Weights of a small transformer language model.
Size: 9 layers, 2 heads of 64 (1 for keys and values), MLP 384 squared ReLU, 1.16M parameters.
Training: a variant of Muon for these matrices, 159M tokens, 4853 steps.
Each number is 500 + 25 x the weight over its row's rms, rounded and kept within 0 to 999. Layers, rows and columns count from 0. Numbers have three digits each. The size before them is the row's rms in percent of the matrix's.

# layer 2 MLP down (transposed), 384x96, rms 0.0609, rows 123-195, columns 0-95
107:462501496498517458511503469521493506507493476443485507516514493503434516478509443508481520516457481450541502483548517474513524511484519530500510464528448453493525504508503504480507515499495529492491498484453465535487475492543515512517509530493498521449485501512570498494509514525494518504
094:518498509449495478514528492461497494527506460447507509492489525510444521524456503520522525493470530489500506540503491493503472509529491503501504507493466475457485454512432535494487535495459489550539547492513500504479488494499490460497470520504461448504484492520515518490546514530499509514
102:482504514484483503463482515455511537573499516524448457542466483525508506453516522501481491504494487503540535540489509500497499477512515477512503488525482509477506497520545498481506478462493545473511487437500533550507471508537477491543526481505496469517478511509510481489503519535489488459
111:494489460464500564477491492512530507475515526497517483533557533520507556526464467441514488504512509477462498520503504521465494509513515499442494522497467494483548486501495519477485480493490491501483462454506523529506480533490520507508505512473562484474500523453518519479522510473498521504
100:470543498533481550515498456496441511489493514477505469491486535491508514470463491530479493512483513496482468532535501505505513513538522510472538510461497485520516473501523471485512541502486453538449505489544488499529464467509492503496503504484501448529468526473505511561487491464502521481
109:520462538510483511492490471502436524494498494499505495489515451499497516496490520528489496508462479516515464512491510470496510529545503452534483579513503477483527464509517511508493483457494522525518488543526487470531505517491520466479523477475493485514488538490522519476485559534464452502
106:525501535498515487461482527514528468523525503517459485501470460479491530494512497542499443532502514510497465518470562561514494474527510485519521477499491531453496535552496442480469496513514494498502489473490535465473523467532483486475490523512499506535495475536499475497479498493501500525
106:496487481527503488506538459499473520483457499522458518540571455502452472478494458516552497492490512500513501498466530512482477471496469533498476509491495519520495531500523535471491512494503495519484465472495467476464475509508499473506497493499463464551495490545520469483543471483527483479
106:507479523495496470518537475497445499501529485539504501493521466467480445489431483541480528460504470495542512512525526502491503488475501495505529506514491451474514501517512460534482499451531486530520472493477496498512518522488490503500528512468491505497478521510506508516482466550576515502
102:507457510548478504482505513552498522485507522517513459484517502534520509488536472543511531486534527512519495476460501470497507490540508534502480448499476524449543490477482519483484481481479485521483497491499471513463498493530492513511447537458527538504495515493530488451530485461490525531
097:478493475502474511528487481470482482527476466512462508537562470510488487493483507495485474508479453511488514500498529521534539512459504466527490516480528510501470515536542485522516503509528498494489522507538461519527511498519494458546510495459477447477476488556485490483470446512533507514
100:521485465481509509536490547494458487497517510492490424510524505511516498546508493519495500508502469508496495497525510516457444450503487527485471534492501492497515511501538489528533493440552498508507490471504487437515555485501468485489542491485506489487504524521486484488489549475470503529
089:467486457490468521480519460480469506506516444516534536513492481493487520536498477458497501470491513489504522522464489494485545474446472561482471504494470494485476513462504495479458481470484516468508468492478512516485500490516497462517457513524521508515450494496504493515476555532510541502
101:492442485522526468532535477522502538469524500496506491486507478521489467462512526510529467463502484471505531528516531499485459542523516534522502503514523520538534491518520529494518512493531504530457485533489551463482491489476455514514493509533514489432513499498482473479504516487497535538
096:469470543534453463493495511493508502522466536534484487480510539537490488464521527524480483505542534464471467486519481495484482514513468484509485499492510498503462433500507516519510506507509514492499538520472537500484493475494498477536526475522495449526468530526443501494448488529502504531
105:484542472519528480508486493497493521497471527498499485516524534454538491542470544526510532505472529528467468485545519501512520485506459507524490501499477511503516563478512510490519513527487533531512469501488499491532505510499488507450514487487457424520484526505473525531511463495533481535
103:492518482480488502487499494497542495495481453496499520495526519493484518547544543463455483449487514538500548467493477529494506466496496472498471507506523496536468478539506518493455514518493492447534495526480481526482529473518474488503451433495500479495516467478497510512522479487501549495
108:513516487526501526504486556482505535520462525492528535504502486475467492515507494481549538479517528495485538465529480516484504470532456495489472518460552534522502504490459502516494507509489485512539526510515526495476480488524480513473489491482489509506490492543484524469513567496461533564
102:503454464511482532510512482493492496507434497485467521487463491507477503479482507479523506511544470525482555518522509493473494494535530498506548526517465520522562490499467497465538536515496488451512513492497547507518511524511473513466497517492499538475544469514483523491519540500494459490
100:498451472483528487531526464507506523509489528504526476513528456526472526487494493533484483513486519522510464500536513522508451463484491493543477527526496466514529489476525487515498477518466500520496525475503462533497516501481503472493511438537481473551452461484527462517507542481494531507
109:510485460476493499517511519552530502498511510518520483482513467509529495468504477498496522516485544462501524518523500521505500506534499526467428509485518529494493506477499582512510530505461531527539509525489526488461526479471494496520504493484494493543559487525475493466472482517549481522
109:542539444507495516492504474518434507475472495513486495525514458509534534505500492488536481519491467493489505487491496499485507526497485506513488516462492516518505467426526511532495451496472531492490492511483525521459515487522435511480468484535489451515496511506494533506447492517486536499
103:439547458479543486525527538491548532519463514523499521523563519497499505500476512539519515465515505498511433516464487500483484535479504470505470499546485491523516537506499509491492523494444520487473515537530492497478494493479508489536489499515486507497520496519490512528480479501550481511
093:515499553486516491518498519515509504525520470464504484503540474496519551519532520482522491449510508479533477512471531463467525502437472510480506534512510483531493506475470491468503501547428494457537541538528502487476488524511485472471507505504540491498476512457502484508490476503494497494
107:462493495483519466448477493473464501492441502542516553491465518514469481514493520498505480508551462506468533508493498523492523529522480539511500542502503505485489521517484450476504497481456479471507575487517528514486531468509528481495497509521522503452507491483486519508522540515508499528
100:511516532518505491512495511460499512517449517497500543511467462492529485560472471495503479515517474486519476474509528484529504509509486528512475553514478512497559533482472502515472530512529498513521525542491525529495474473482500526463473467501524498507492458511489469510522432482495455529
102:513486542454502497506531497486486509541464473507500502518498493504506534538466512512478492501482480505489531504530519497494499460515502508475466544547513552486511476512464475445550547527501532492505485495498534486485511519561518520492499460552469563475497524497490496516517504521492487510
100:542470499500505516447501497488508509492508534502537499517498466534551505497521497474485545486508502509510499493501509504503472513529455490504490526497524499508495513476505470496496555464482531517500501495537443481503488470550480473484514493467507492491523536460544559477532571488479544501
106:492478544454464485499509539518500528475503506508517498485440534490521527503497483485483463534495515496527434502501472518497491464476481512511495512511514494478471514471504457539487489497487482518483501473507532534528491496501496502474480472506397490480547534505496502505510496504505445520
104:509515484530465505491483507507532488527460501497480508474492478494481472504508477472456490454523537504526546508511523531461527507530545451506531489506477525521488481469475489479472534474542514519505509508514476523477486520552526510501465553471503505483506521487522488504462481452559500479
102:527502461478496493494478520563522470501484450507482467479495489501520490470511472521498481468511550533491526499469497525478470507498490507498517499468546448500446487498503524484497486465508440494484474488450551483485510522515500453525521479528505480465505462503458501516497473490528493525
102:486472482491515507531522527491488538508468509500507506517521477477482512531505483505490511472473554537509518530472554519492526443485491491552489512542490470519458479524531507504518498501509524525476519524464476521438502530532472492490461524488481504483534450484496484479480456501529532506
100:465501502502497522533515480556492484497512484511482548494505459482529483523460555533491487544499537506465483478521482481533494482527482501535524510506521501534486483471543497469532520536534471485494484498508482494491500477527543476505491544457512495476481467539501529514447515513465487473
098:484510442509565511436513505517475516528525516562523494532504487491503454506507549499495525487494487509481506495527514533456528491516473501501470539494491514516484519475532495477515482469461485514508509481498529453514519519487476491508512469451505485498530566484500528530490468496493515490
093:484512480486533511560480533497496487486496529514490504496476498514506540536505522513475516514498511473476520519460496537485461480480459547505496473496518523433491488506512509452503464522512478437491524521491495469500511499525461504505499500500536513534453549504480501513526459548515474528
096:467510481564502491472494477500534474445490495504514473490487473547518479502491512510505538539571539480535493495517544520504519505495487490509491510499474483501521513507470529497537478511503507502491514516505495516505478509523514543489443470478530489437491528520522462554475493500494461518
107:516537487516506486492518460509503525492498526486468512505451543519485497533495553492552493464526523478528489530512497509510456498483478490486538487465527427477468511505525517520516487514529469560472497459479509502475489480503495508509492487493532488527506519475576483498510500532516488493
096:517506499494471489481509508485466552510484510531490490510506480522504520511474564509513495479518479478508510473492515496492485509501485515464514500508474440516510500526533535506454527495534421497519499530447499465459512507474487509494515520473481490499506480504543496517442558521473452502
104:529519446484475449498476467502479518474480463523513511517506464545494462496456486481470497487505476495503530455492540503511535504489493548528473520508500552541477482539515518474493498475533539504496454473483491495487505504495473455486525496471514504506519507520493454460506488468532495477
104:499476513489510512493494476479493518516504484524534498501551504516482508461501508491531487479504517499533504502473529522499535499533506525524493519481513528539524512484550478501479503456520512464550504475473505528501493472533451532517510511550495498538518461514509547544483584516481481531
102:514482483525518527499491517458491507536449491492450471490506488514490498504491476479535504580490508447502478466512517486453451500499448475501500450499511496503529505468493491495457453494533505526530509516482497478487451504519492525512482475503539491501475502528496512483515448516507530475
095:526465493481496500477484433521489458471508472536497484527518484495535518455517520505473494487520484553490478525529475469538529467522509491495489541451497516532482502519530506483495459476484497511477495504478499468513553489510531536492531523514502485519502451549514483478483478464470513519
107:487499487504515528484507483497520514491511483483498500543536506479489463491489523483528554556477535512545486509471494446502504501501496520533504482482545485547510497430519547560541518479484477478487493456509483472513486490505487520498500482532459513557497500510467516513509517510525475502
097:494487481531511494520476481514470492506499490514458478475485464528462501520474506527488491473519479523506503488499524469483503536477542509486533530524509478511487475490535495491545479495527462459485560486476492507501496510517501509445497466479522506455441483460520451491513472559467489523
097:549518461477487534465503501533529463494527484475474516539482486476549511473531503522487496487564503482528448505498493525534475520492527561489528459505480497522525487507527489516498522500471512524513524497508495500496547497521492456493467494496476511489519492446511457510485460520496526517
100:491522486469452492526511499489531544485531493496514481541530523504522489499529492516493506507504493485506537549498498493525449508483514513514525537508495491558502505535519502557456470513509484497484465485437499501496506460529516478468456523502555480548497515526472496532480495543499494501
101:545522478474495498499524481450479519511480468458486469507510501502466505477533483488519432497461517506486497467521531473496525494494493477504484492484463451519493528520460543536438515517481491473517488516507477492495458484504526473536468510479476500494518564516507530522490478517522477492
103:508484486513505505498508481479482519506481496483504498491469531516504529536505496461487535532492537447511507536518510502479515541503434531490479507500542459524501490523483509523458463471466491435464469471463479475536465504495532509507521516529498498515502550510500482466469509483523469463
098:511519474515554512476459470548507501466480470514511493496507482443465547480448475501506484510464535518524511544489507498516525490479467518505521506490522529498505489507555524460494451493461527476529498485454470506476473506493527499528496494473486532510483501474518508526538499506521520465
102:451513491534455460532548496509483498529513482512523463509518478514451484545520497500491515516529479545524480483452497497507441456515475506468500495505529481509495499539498515529490486545511452510493494513521488501509536478517482528528502478482471465469459493480484475492487525503459511538
103:515477455512487540498499520527496480498473516449519510474470526554495495471480473508483506510495457537456508488502522526514517511522526458505481498479502527481498498454539483468490529475515465509487522517536452453529531484458494516507498513531516528533479474539508455489465470493475500498
094:474477511481462499480469490493507506512495474474507478559480519491456513530512515512488480514454459492493504500445489464486498473528506477506478486478544460497480500495503532449517504503516534497536477437457441521504498507521514522486514508549525479501499498529482486457465514504539504524
111:551442482487511524469527549495535510471482555513452522497505560493524486462502535505528520552488499483503518488483501468484483509498490493460489488496504460523476498512470491488494517522485469498487474520558498492476521528512463508513492480521475547500521493472486484458512511503475536473
091:497471533481471500481518493477493495529456508518511543507506494543534519483523472471515512496501486546486481478518561487483484494474498493532488500502467466529505507518496486461514512487517552499543486491461479522489474546518525513473450478466506491537523519528492463502437512549517481496
099:460526474499493497496488483506472511503506494508489556491461475472506488521488528490507516476484531509475506510442448528463525523472520528495516530480533458503475489459464549459517535454509554520485489485478519502503499503527533480562468486482503501499481496462495477535488497493497524477
099:493525475512485464480458485501502493492508493491564514460490498528482524488496473517494490464520504485532481509510507501489521580477505511507519498483447539504491504500494453505489480479538473507473523511483505510494499514515487479521500456467513537479522576522517480474566499498475540475
104:522528506511430515450532530508502517495470461463489523500506494481522469521492525474487554518494497530508480512466515511449487490470507497480509527502493477519512476488498504491500525485475480524547457470478468491466469515492522465466494468531494523485490519451477471504431486506507477491
101:502497525485492503521500443495531544486508519494540499503535492518470492481437517518483453503529525487476457498489539543504507476474487502486526518457508526491530474539519487487473535479458543512512533551474507460523468517480517495477509458485529503515523489516519533524477513471503488515
107:497536511461508528484505466468516502510528466489501498481483499462512494516489524499533491539501537483525524523494495507524558481517486495514488521514465474480487514535491498486481494547543470494477513497506489513486521531495520492453498475516467434502445467466527449468480514499568498504
105:515504475501503559532505508495488490514481477460482502507532457492462512517489521493497468555523509471544494535490459462515507529513473488494472506550520524502485505468491480495501512496488554456499477481541465516473508489550471496490524470459509456462528486517508512497543517523487531497
097:552485511503486496473483499515483543490504453488477475490523502520509490542469508515519490523531499469475513503492491526545452520518527514502514502484501523537466537517536540491472522466496454497473480518476498494540508472494471531481452505470507479542498537499514453481489504521431500522
105:506515478500491491495495494517513491504517453551497512490523576466505473481511488501490460443459451487469495480511484450517544476532509506484518439484472512487449542513461523500457516496527461523494541515492500525518495494524476473520499521525476488524510494502491517517509493531515503492
102:498501539514477506513466535523487469478561496493452508440505548476514459502529498541490480559535484506484490513538508493486510486473488536504511473524493509466520506496488489495461516485481524477483440491527488509513488537476512523548517454463513534506526493500516463499517496483513487484
098:529517481497521497518548490472503497468479475493515518494510493449483467501482503464516522456474489482497540500542518532470499532489533496446526486505536477499509511524518536488543520514488490497548453491450462538482456485492496529537476500507472532473525511544511492508480525487509508536
106:505506522528502496471486513504537538494523534491513465495478535506512529517550519482526516507524515492463499472517491465517467518505488518503443560485515489469512518504477482450514538462516476525531512543491479494529526495497519457544500503483501464469534509524506473470469548513538523505
104:494548540468532497485526519502538520473447483524510534477480550481508511522524499516509519460491483523496488515563482466523494517537496489504539506507503482472445504485472487514507485479524495503480509517451534464496475480489483487535494515523513463495480515499470457453474482543505528487
104:515461489492480555497535548529527471546485502506449489538499508508502553477526499521487495513530539467472498476518489477513519528450512517490484509498478507488492540504520507506493459501502533521519483507490471484516467528484469517525503479533508499513468459474481557465535546510530499494
099:447544519506479512497518508512515483477502478502493497518487516526502499455516486485457495494502461516531471494440535469480459501486520480515493477472510476473506514508532527448487487491543506498520498549453486487505510510526465516460457524531503478500445503526512446534529472494511476486
097:505493536489477518447497442527469498518521454482506513462538480523476477485480488488508519454509503456508502501497501510462498546489507474507464523488477496524476513527516495469483479465494485518474500489496518524533531483549453456483507486517498535521532549512504551474544490492520519514
100:535491512499503524533450502535483518522494488500508522495514471508511465481493511506519538533502525468484514504500467495517483510492479490424509474534461506464513489511517541500453481487503504543518489474497462493494514487482514509548527493489535549458515569494526545477504518498548515493
104:512501512494541498490486506521519520545489480475520505524535520439492508473536495524522427500500501553519518474498510521510481505485494473501484496495493478499480500521470495461543492475490497533487512508481479492520520499505462409519479459516496449513446472495504480502490470506527529490
104:525549476511478506518460493500543500535510471491452535505507483463504488448521470475464530527482478492509491522522523509502508448536484498492544446519488504468486476511527479492503521434442500523504527539492527503505482537498484500481482494493525477511519470537507507530479498492478488525
093:475506481493488445492529480481513477520491510464534543462489491480515537495508502490479480533529540494488429488503545479498525530510485534494499543530483505537475496505509472491491453534511517505479519492522511529508518494468506497451492536523544497489502531488508530457469478458539493526
# layer 2 MLP up, 384x96, rms 0.248, rows 124-195, columns 0-95
099:478522507523499495515531468503522452495496490503488500490547525461498530491468471519540494502478491492529502530485521518512470485491461497509518502492447513439491470477462456528492495531485478472512536520501552474481480506508495475497448541498512451512467499532473456490541472519519486513
102:510468522530472474478534468520482464482470538518503494460489483526486524525492485550466474509521525513481546500511491532497502536498506508498473490498465514452494526506515527507487520505495464485459457502553545526514479467468515462505480481471487494505471535500490452507516535514509445489
108:568474498537479492474470462506476488512467534555498565454505518517482520492495523473482493519521540502482472473443473491523511531458503520495507516503519485519496489500518510523484540543520534480496516446496522516526487489508511513497443503498491507497522529530522484523533520511497493516
104:532542507492470503541510483483488513479496487526466480491512506464486518532517536486511468491462537502487458505514501462498510528500529508481532468535500448475475488521474501520541486473506501466532481522546540547482480493506549519520558487509479507531499460468530508506516494482503501451
107:491447514544465470558446497491485483482541486466516522476505478472510491529512531491462522491497545505469501480509519501519551495526505498495454509466509495501528507481489492539493549485465464503534506502513548517513534478514495484490557525482513517525493500448506502524505503526490522481
111:541505468518498476513496506538475494549475528444497538505497524488491514542491502497488526495501540484531485472482466451522504462496478513494485447495479538516517499518496511503519504510525517478559494506499479533503489463461482499489515506512489525506474470546521568486499467480527549520
106:539492476514524485522490478482507492489482509508478527514535454498487476502492509466513500496485493499517516492459497499539498445531480564518447528488462521527515513528501495478517541505526509521476461467486502482474480494528516465519499515471477494579509499534507452536508473512543497478
106:461508508531505462479520488511462506479478509523521507472494484445496489524478492477540550516466462501494501561533529478457488483511513515521489491528470466484493485513478471520510456477551500502495480476520471500536509515504506514487547514495518488541531511454459457524507488548503502496
100:519490498468520535511488497544510502476479492514502448497507476518508516419473475435561466521526490528506465471456496491549489458496491468539508491496499514521515492505477534519478517473487489489461447504494468501489492465463510506485486495488509500485494513516500551507467497504507481513
096:469494519518490509464469482482494509490530547488483521465448509461539498512482495466495494474483489517476505490539497503544538461511516496498541460513472554471517518480516507522497460501535526479510520505502471483514507526523552506523519536497513513533485450417510489506508492491506487499
095:473503514560475519495525461511481500468462516512483509488497510498494497474510481500512538503491506497480495482514481453506512510459517468548509477535492487510535515543487515539547475486485483513530558501558515490506511550484556495500499511459485490523510492485488521515504451538476448508
095:484504482479478521542533503514476462464497451478480529494519512464517506518453485484489477493484480509528509506460513463508528467459456516508500499493455460547502532479485491503522486508497515504508483484523520520463475480518506475501484515505541520483447457471493463497473500555480445502
096:485460458493479450527497539506529494477515526508465495465508544506505508501512511456503501527462505534479512513493536511504498449493537511484495504512473489496534512485468477493519527469477474509523504538458497501479556523544509518514491501481501468487532462483480498545462520447478487460
105:518548485503477472475524497486484494479497501526485562467494507482505502527514533491528480506508513501498532494454477547564537500514493521536499492458534508536468512476501499511492520495523493552543499505529510454510449506475493532517502513479467510501457470478506533494499522470516460537
104:506514454517497459508511499515449523502547467497574504484514502487487497515527495483511495519424516519486493499518526504495484444523465527510466475487475465483501495549506478489454550501529476494489454475520497494483503514524523493496487473507476527517502502542506514506498471552500524511
109:529478490486501456525489546481468446469489467504478486457508512496523505503490519503535473509532471491481500494511536482505513492489500483479497488436513492519527515501485477488531525507520518506469533522530505515467523474475493492491537468494519493528468402503524490513485520545532486534
111:485485479493503512476491523530514482505454546479522476511499481512474512503501507495491452521477423455498460504488505522482511442542484531500519528512535511497548494496506496524469479475522469446524487517492490519505494469554537475506506496526537513546501474497527510488510519516547512502
097:509461490500508493530515478547518443496492504439475551492477491487512490497510502482522529454455505521484521530495497450520483475501489489490462536520490472525512498499463535512483472515532468512512478506489496499535548475531518441525544449513508500522472507474477499508488483530495505521
096:532488478489554508516511514498504464491493479529506509535523478500510462524491485509526487476520457492484496492495521552539515522506464503463505492510573522494490508461436511523493541536505515483520491489510509513533514479497481513486463488542468495545507527473518539507549522518541526510
105:537500464491503495454506524500508464485554444496494517517507521484486519459522460519503480504462512513497517556525479517471525484539458500487469434484508481491525509476464487497479520512505457490451516561521487480507504510484502507526500495518481507498543525485503504525471490506552522492
103:459512480482499498532522499510501469515539515486521510472528504484520518516474442481435472509483478523476517506520493482505498531469496486522505530500464501476535526446570487532463492527516487519473433496500511510444493497507501479496502530520527473511474506503456492485509473540480499506
100:528521485523466510469493524478537489501484534486474493520506517489539516536501509471505496527532457502494489489464462513501487516522506479504468515483492482482507511509519488494505515506501501500496525476533468507528527459512529450506503514428520592543476453506504528528475525468509535522
091:497535526503508496496471532492509476529463455540496485492502506529536537494503518523551446494508521538502521499524514466503494469498484506503513514506478521483495510473509422522473513538508484487518485457487474465521491502514473478478512520534488471453508438489494529503444471489519510479
115:488474455507514488510469476521497524475436545503477487490446516513521465487526538468525468515509468513497517496505510461512524489484488471468503538544484522473505520543512484509527486498490472480459513493490530488447536476490513525470525518474476492506507463468465526526546496519479480487
103:543454478499483494481498491504491484481520528512551518483499457451461495495461543500485512501481486490482432503515473504507524501500492478478520512511509532484470461492502502528494543464512477496470496497496468503478466463490511534467504506554507497501562521500538542497504548477487538515
097:506504494510472492539464499505534499504470510495536518486527513467479459490471484439504477529522547541517508527464492453500483529519476496484511543529515536474529525510470460510491479523519507542453546512505521471460529516490499518493499463515504516530523523517464491491491496516553491489
090:475464517503497450503442516491487480493512505543466515545540459516520510504446506487472493448477490520449535495495518465501501526476470491491479513507514507457510506544475519545505508499516508539485459510509550520522533516458514503508510491492553502503510458497513484518532480487480505490
110:484471512501490489512469534497497484538455543513468449488473525498472533513500506538512521544485521515492508511539511471513517500507524466487492480513464523504485477445514496470512477518522507463483478496468520501492554493489510520448476505493518512454485422537499489531494473462519496500
105:518468487508486520524493528489510499515533508502483489516490529525484512511464439514483479475445507514479495537499508506507478499521517481527530488481492480543540443481504473520488516504552478476476505441501547526497494467558536526475499516522549551528501496487503495471521504473498503469
111:462489490505504421567506487554491471501470479493518515497480495475527526484465496527503497501469507511499487495556528487522498449506483499494494478477514502483520487475479469511515516537499515460490503464566522508473517486496481484503487503482505488495473460492501554475543532474526530506
096:511477444526519491487474475498466496536457466510526525484493546464496468477500432479527480515494526497498478529458499483482543490496483480515461513474481474517475513489477512505484517539486497528502481506442490509432512468500498518498485552493465499514553513511498492474482508515494488504
098:530527486499526480516511466461495485477514497538475539523477509528512494460498506513506502525550503530521512540531512471526545482508506518533496561512518520513539462507509476532500519478511517478477478491449500463487517510520473539497488499479473495563485433492518512502468506509467500486
095:476494485454504505526520539516481448528528484486469489512484503513503509526538500484493526500476479502548487487474505475509512516496551488451513490475497493534500493539489511550486506535496532479543506548515525502462493469497508549525456479572526478516465487489517506459514509498522509485
092:495490515488496493463491476501463528526488490548476505505508494522501523457462469475524499532524477508483521491488471546524474526518504487526520485522450493518497519511444472510511476535545513516514498524544512491547491470525487516471531493473444532531484533518470523507461489497452488529
094:499501472516497544483457480488507509446510426478498496477497481512502513489472486473440507497501452545538559471525513521537481504509468519516526480488484510509515556510494519496516529498526534482492489544506503523532508502490523496484496535492517493513500459507536501521485530471502505555
114:509503480510478450523501497498478476485444513485476492472458508549494486532453516498551513505531553493517521471498494508485463477502484516486537487536522462485501528503519462529518512564531476518485456489487491463481474493470503486500506479457516489532468498462468475498497521478514503523
098:483496497470555475496492485539515493510491497508472473504471493475447470511503511525537510541491499485490509541502489473480541487516489546488504522500520473527496471513482502512496477515513460450446488527453542423487488514466529508496483483511510539533476481525476508504488482466481523531
103:517534461529466511512506511472501488518530432506457477533496457485490512509499496469464503500457492516465493543488505495482519487496510490486474485527483514511508480528522504523538510460525504506479476437548496489482497502520504469533496496497465516566480512479521442481544474482484503501
097:462470500525509558498538475491510507515512485523492532458506514532474508524456494452498502486550482540490481492473510523528561544497557510495440489484490508529493498519511461515475492489500491504487514511530494461467522536502497495529520530475528547483503518533508501485517531520517516490
100:497470497480515510486501495483541497502512544516439502480477499463529498513493471524497500526519522489484539462525440495491497530537494478519464519506516456471485512463438533540486498505526466508507504485499467491524520507494508536457514492548488475500512536478505466496454464517512544494
093:549472557503505495493472480494508471478520453515467467504521473484542499495513513484529490502503462508525521468524474473491497455489524539538530497469518485531511492477488541512526515515540539519510491496474478514511530485511496498492495498511538527501502446469471511454483496561507538536
103:525483489476494457515541503497525512502507466480533456489512505490469523558512542491489490540457487510532452492496477521547482499505520472526504492507495488525533475509492511531533493543512456516475472447528498521526502496475504482482509493553500484514509513533533487536549509492496495551
099:484490437484493534529491550502461482490440520468544492474500488495471500533506534491490478513494475504492484500481488517461489497532518507530508518487443513456478525456515521498505518517534459473514546513518539501491514514447516494495478488473524496490550513476496484511505520530526523538
099:496501498533501500483510537492493483512467507512488497478497499518503503450486491479464515473501495529499494511461441534488540522549494485474450488494495494454472532525512507506504508477507458487478526537528499492482514536483521478508492479446524500517543508525510424496461433516504483511
104:465466490532464510507498512516549504517528472527507476483500535457502541466499502492473490541519482496570469526542471472500493461503534514533504482520504495502504504498519506492541493506531474487485522527482510495485552502501485503510484517525552510472491496489531429505520464514515538532
098:474487527516508489506516537485477469487515485516507471505464472466520505515511496491485507493542474525528456505503524532519542523483541484505486447511503506517520522525475493484510484486485540497459514461545495496458481491470526491539467537507508540502459526449506471498472464526459494548
104:506517500468494525457539508499488516476515510488464493432494495502489499484457529487508493537482541495471517512517453506482533519514495493496510511528494483473536520484489515502509455482515520464448496525468465494528484465454475533475450529536491532510525499533522507499521513477552534480
093:499502469488548472518505480552447500441532523497527524463479485507493489531467479517488497451493530500547478496464500478540535510506505520512467532513470508504477546514515486510499493454502508490508476520494464478512452488535514481514529540487484544489501486525509488532540510491508529483
106:516479499526481524439462497537553470527482520494456496496482531451514510529500500501565517520515504469510498502482531501521539510542526547493475521526514489511500521491490467519512494464478483523545505542477486483502535469493511495517514522492508529494487511506492507506508456447481457467
093:518538488500476474506517490470517508522473535481498523451482486515505483441530524494488521506502486506445508489470506478525457484522547453551492518508489477484489530499473502503458548438517483486499502513466488505510515511510520525481484488491456518538489444501462522528496458503517493484
093:472497494526536490462507490546488445475529503524531478538496527517484526481444471498491458499481506515471521533540501515502499437510526509528493499488485485517506490508509493515492498465500489506540544464530498502512511528520500505543517476504478483531574480520502473477508494517498482563
120:549452450487550466509451536547517505489473511512443492501516536503507474464490487489440506535524499490513485480461483473512499486498489461493516516515494487489508522526465454499511485477506490504504503516500498515508515511486520468540514517481489506522539523498473524488485467480543547540
097:536503513488494463510514458533503463454504491476471548483484491474489501517511493490490513514460476490479497457544537511519525517526485515528510482504451505481432508565495515529512505456502510561479520514544492481511460501511499496502515506525513482539495508533475511474491493487450493490
101:518509500494522525468479495501527491453489521526492502465496522439515506501476492534555517494517518508484484502522524457487516475503538519488495467472436491486566543482501443487500489477483525539501500498544501512543510471498506536474516503485514492542531503513500503540507520459480498473
090:447519528542473509473484464532540492490519513529484537547490528485491512514501508511504519500533496487486504487487511499520535503507481486519478481507442531566512538446467484499449505474511497514498467502488474496529481480505499533459508476465435474504484499486495497525516539514496530520
111:537514510528450470459519563504474482488473488470521524516506497502503494521475511495515555531531470535498495481484497518440518512485521487499484514513480518493477470509493490537518528488492463453524512476513512481463461504509505457445505490540483514487502514465460514489450498505489470532
108:470511469492511507540502483519564482507502505541466479486516499502470519500470505528476506511523504514459501472526532509558510484475516493498488469514491518503516487498519484490527512502495566486533495477487510445531502488494461508419509523486508497481507500467509510470498574532534486516
117:492478532505485473507493465509500462452505493514472501481518517508529466497465496484531467567485501479483506527494549487540522482494482481526481519500484471487508503521535503497484505543512439433469499512471509492479514533485511497480470533510473468518471475505477434482494502527541498509
103:459495487469463522533472515472533487498473461518507517482504505465475510521511501506505504574532492494505477518505511463524515449514489479523503490511532520483508538517528487537475531496451493497479449516515504514516512503471480521508489477490506483490553436476519504523531512439507532502
100:490471499545503499512488485489517519519540470439481450505493533466521521486449503519454494504475488507510506519525466466557497467463521525476513527473502475489471495479503476506502503511512469505473486549482520489534498468482537501484501503515519505499532526468456487536509516523546544481
101:488435479476498458550494549520521503482465495528549493487476537503483530520460510510520538480530500518499480492523501480512523477534513493478486527505523506553527499496516551493531513516502537461504472508534460498465533485482471463503495493492482478454489504492476499522525464485515471487
107:528458509510480511519508492489434521465465484463428504508505495503458547499482542516499488502527480516446522482443491497520491486491518488455496520525490506474509485511466491526474523503525462523493478466483493555522492531478533478516471482511486505469524485473473496497510511486515497539
101:476493532497470501482457553508540469507453494505512497503499494510523499517420512465504535533495499514554499488525469474495525562499491504517497505532509550526533512510484497524509527488488501499541450471497503494496539521518506514496526460545472521497499506508494495481451498526497503537
115:472460482531499495477535532498513505481492493499521457499475525486485489510471527490522482500527548479457523443469498479509492464501471503529489510517495559471508498538532473521496491456527474498531499508498519473529579499493514502545461510490479494514514500527551486476493479486537492489
109:501523539513502458493536495512515473505459480533528503463520565476533505500488510500516561492534504494529528510549513441492540534535524500529478480513458507489507496522515488521508496478489519510513505507508522536474450482451477487519482474511473499527483513517527475507466538486507489528
107:539494478474490530491510533575501466501509479490503489500455544492520505505498492509481509489480495479490514461557489518472519524498496519501456490508497502496513478470490501525466501542534496502500509491487488486455486489480489519545475494475539524480481530469474523515492466532553501416
098:505498476544497496502512571487528503502505507507486534502511457489496508468491530497484549565493468495525475477491513526470481512538512434487482510495535507484497533509515552497470510514507470532518468462468512503523510479500481509480479492453475478515490501526501478545531488484555499522
093:462500491524506533514519473493511474484489452486528546497507513497559455490473462513501546485501491501470504544557482493501509486502511475492475520526530551526493506525494476491477480503518536548506480537510462470518528508476486501474486541514511534500501468485472550509535524513539495487
098:508512531505495521500489529534470498454489535523518484499522525504479454510538483470533498538465491509497491447511507427504495494521468512454518458516471492486497525483520509528504514505475496506480448449517519492488466479494463495514512485465502525480470522501488530529535460513548512524
100:510495516496535482494520520500498500494497535533556488533518519493456523514475483497503472468516475515511526430516543441500496469520508469478451468499472500446476501535480483495572497506505479490530507525529489516475522483528525483526531483477484510509481524532519484505496489522532491474
109:556515494500474548498525513507504494541506495470509489492502503543541507530506515487513487528522521518469504505527518457495492497514495473482500467483488490464552504463502489525510474454500489474497513499514526491465469477481502547471426505500515525464525472544480501534496485532519547546
100:496463505513467490462499477504492481512467493469526556455498519501474498468494499469482448513472513485479492481484496530520508510474466549485473479537497487514447501523481524518471518493516479474538471490468525491488466486447524537496525517518500456499534545516483482534448514511506511487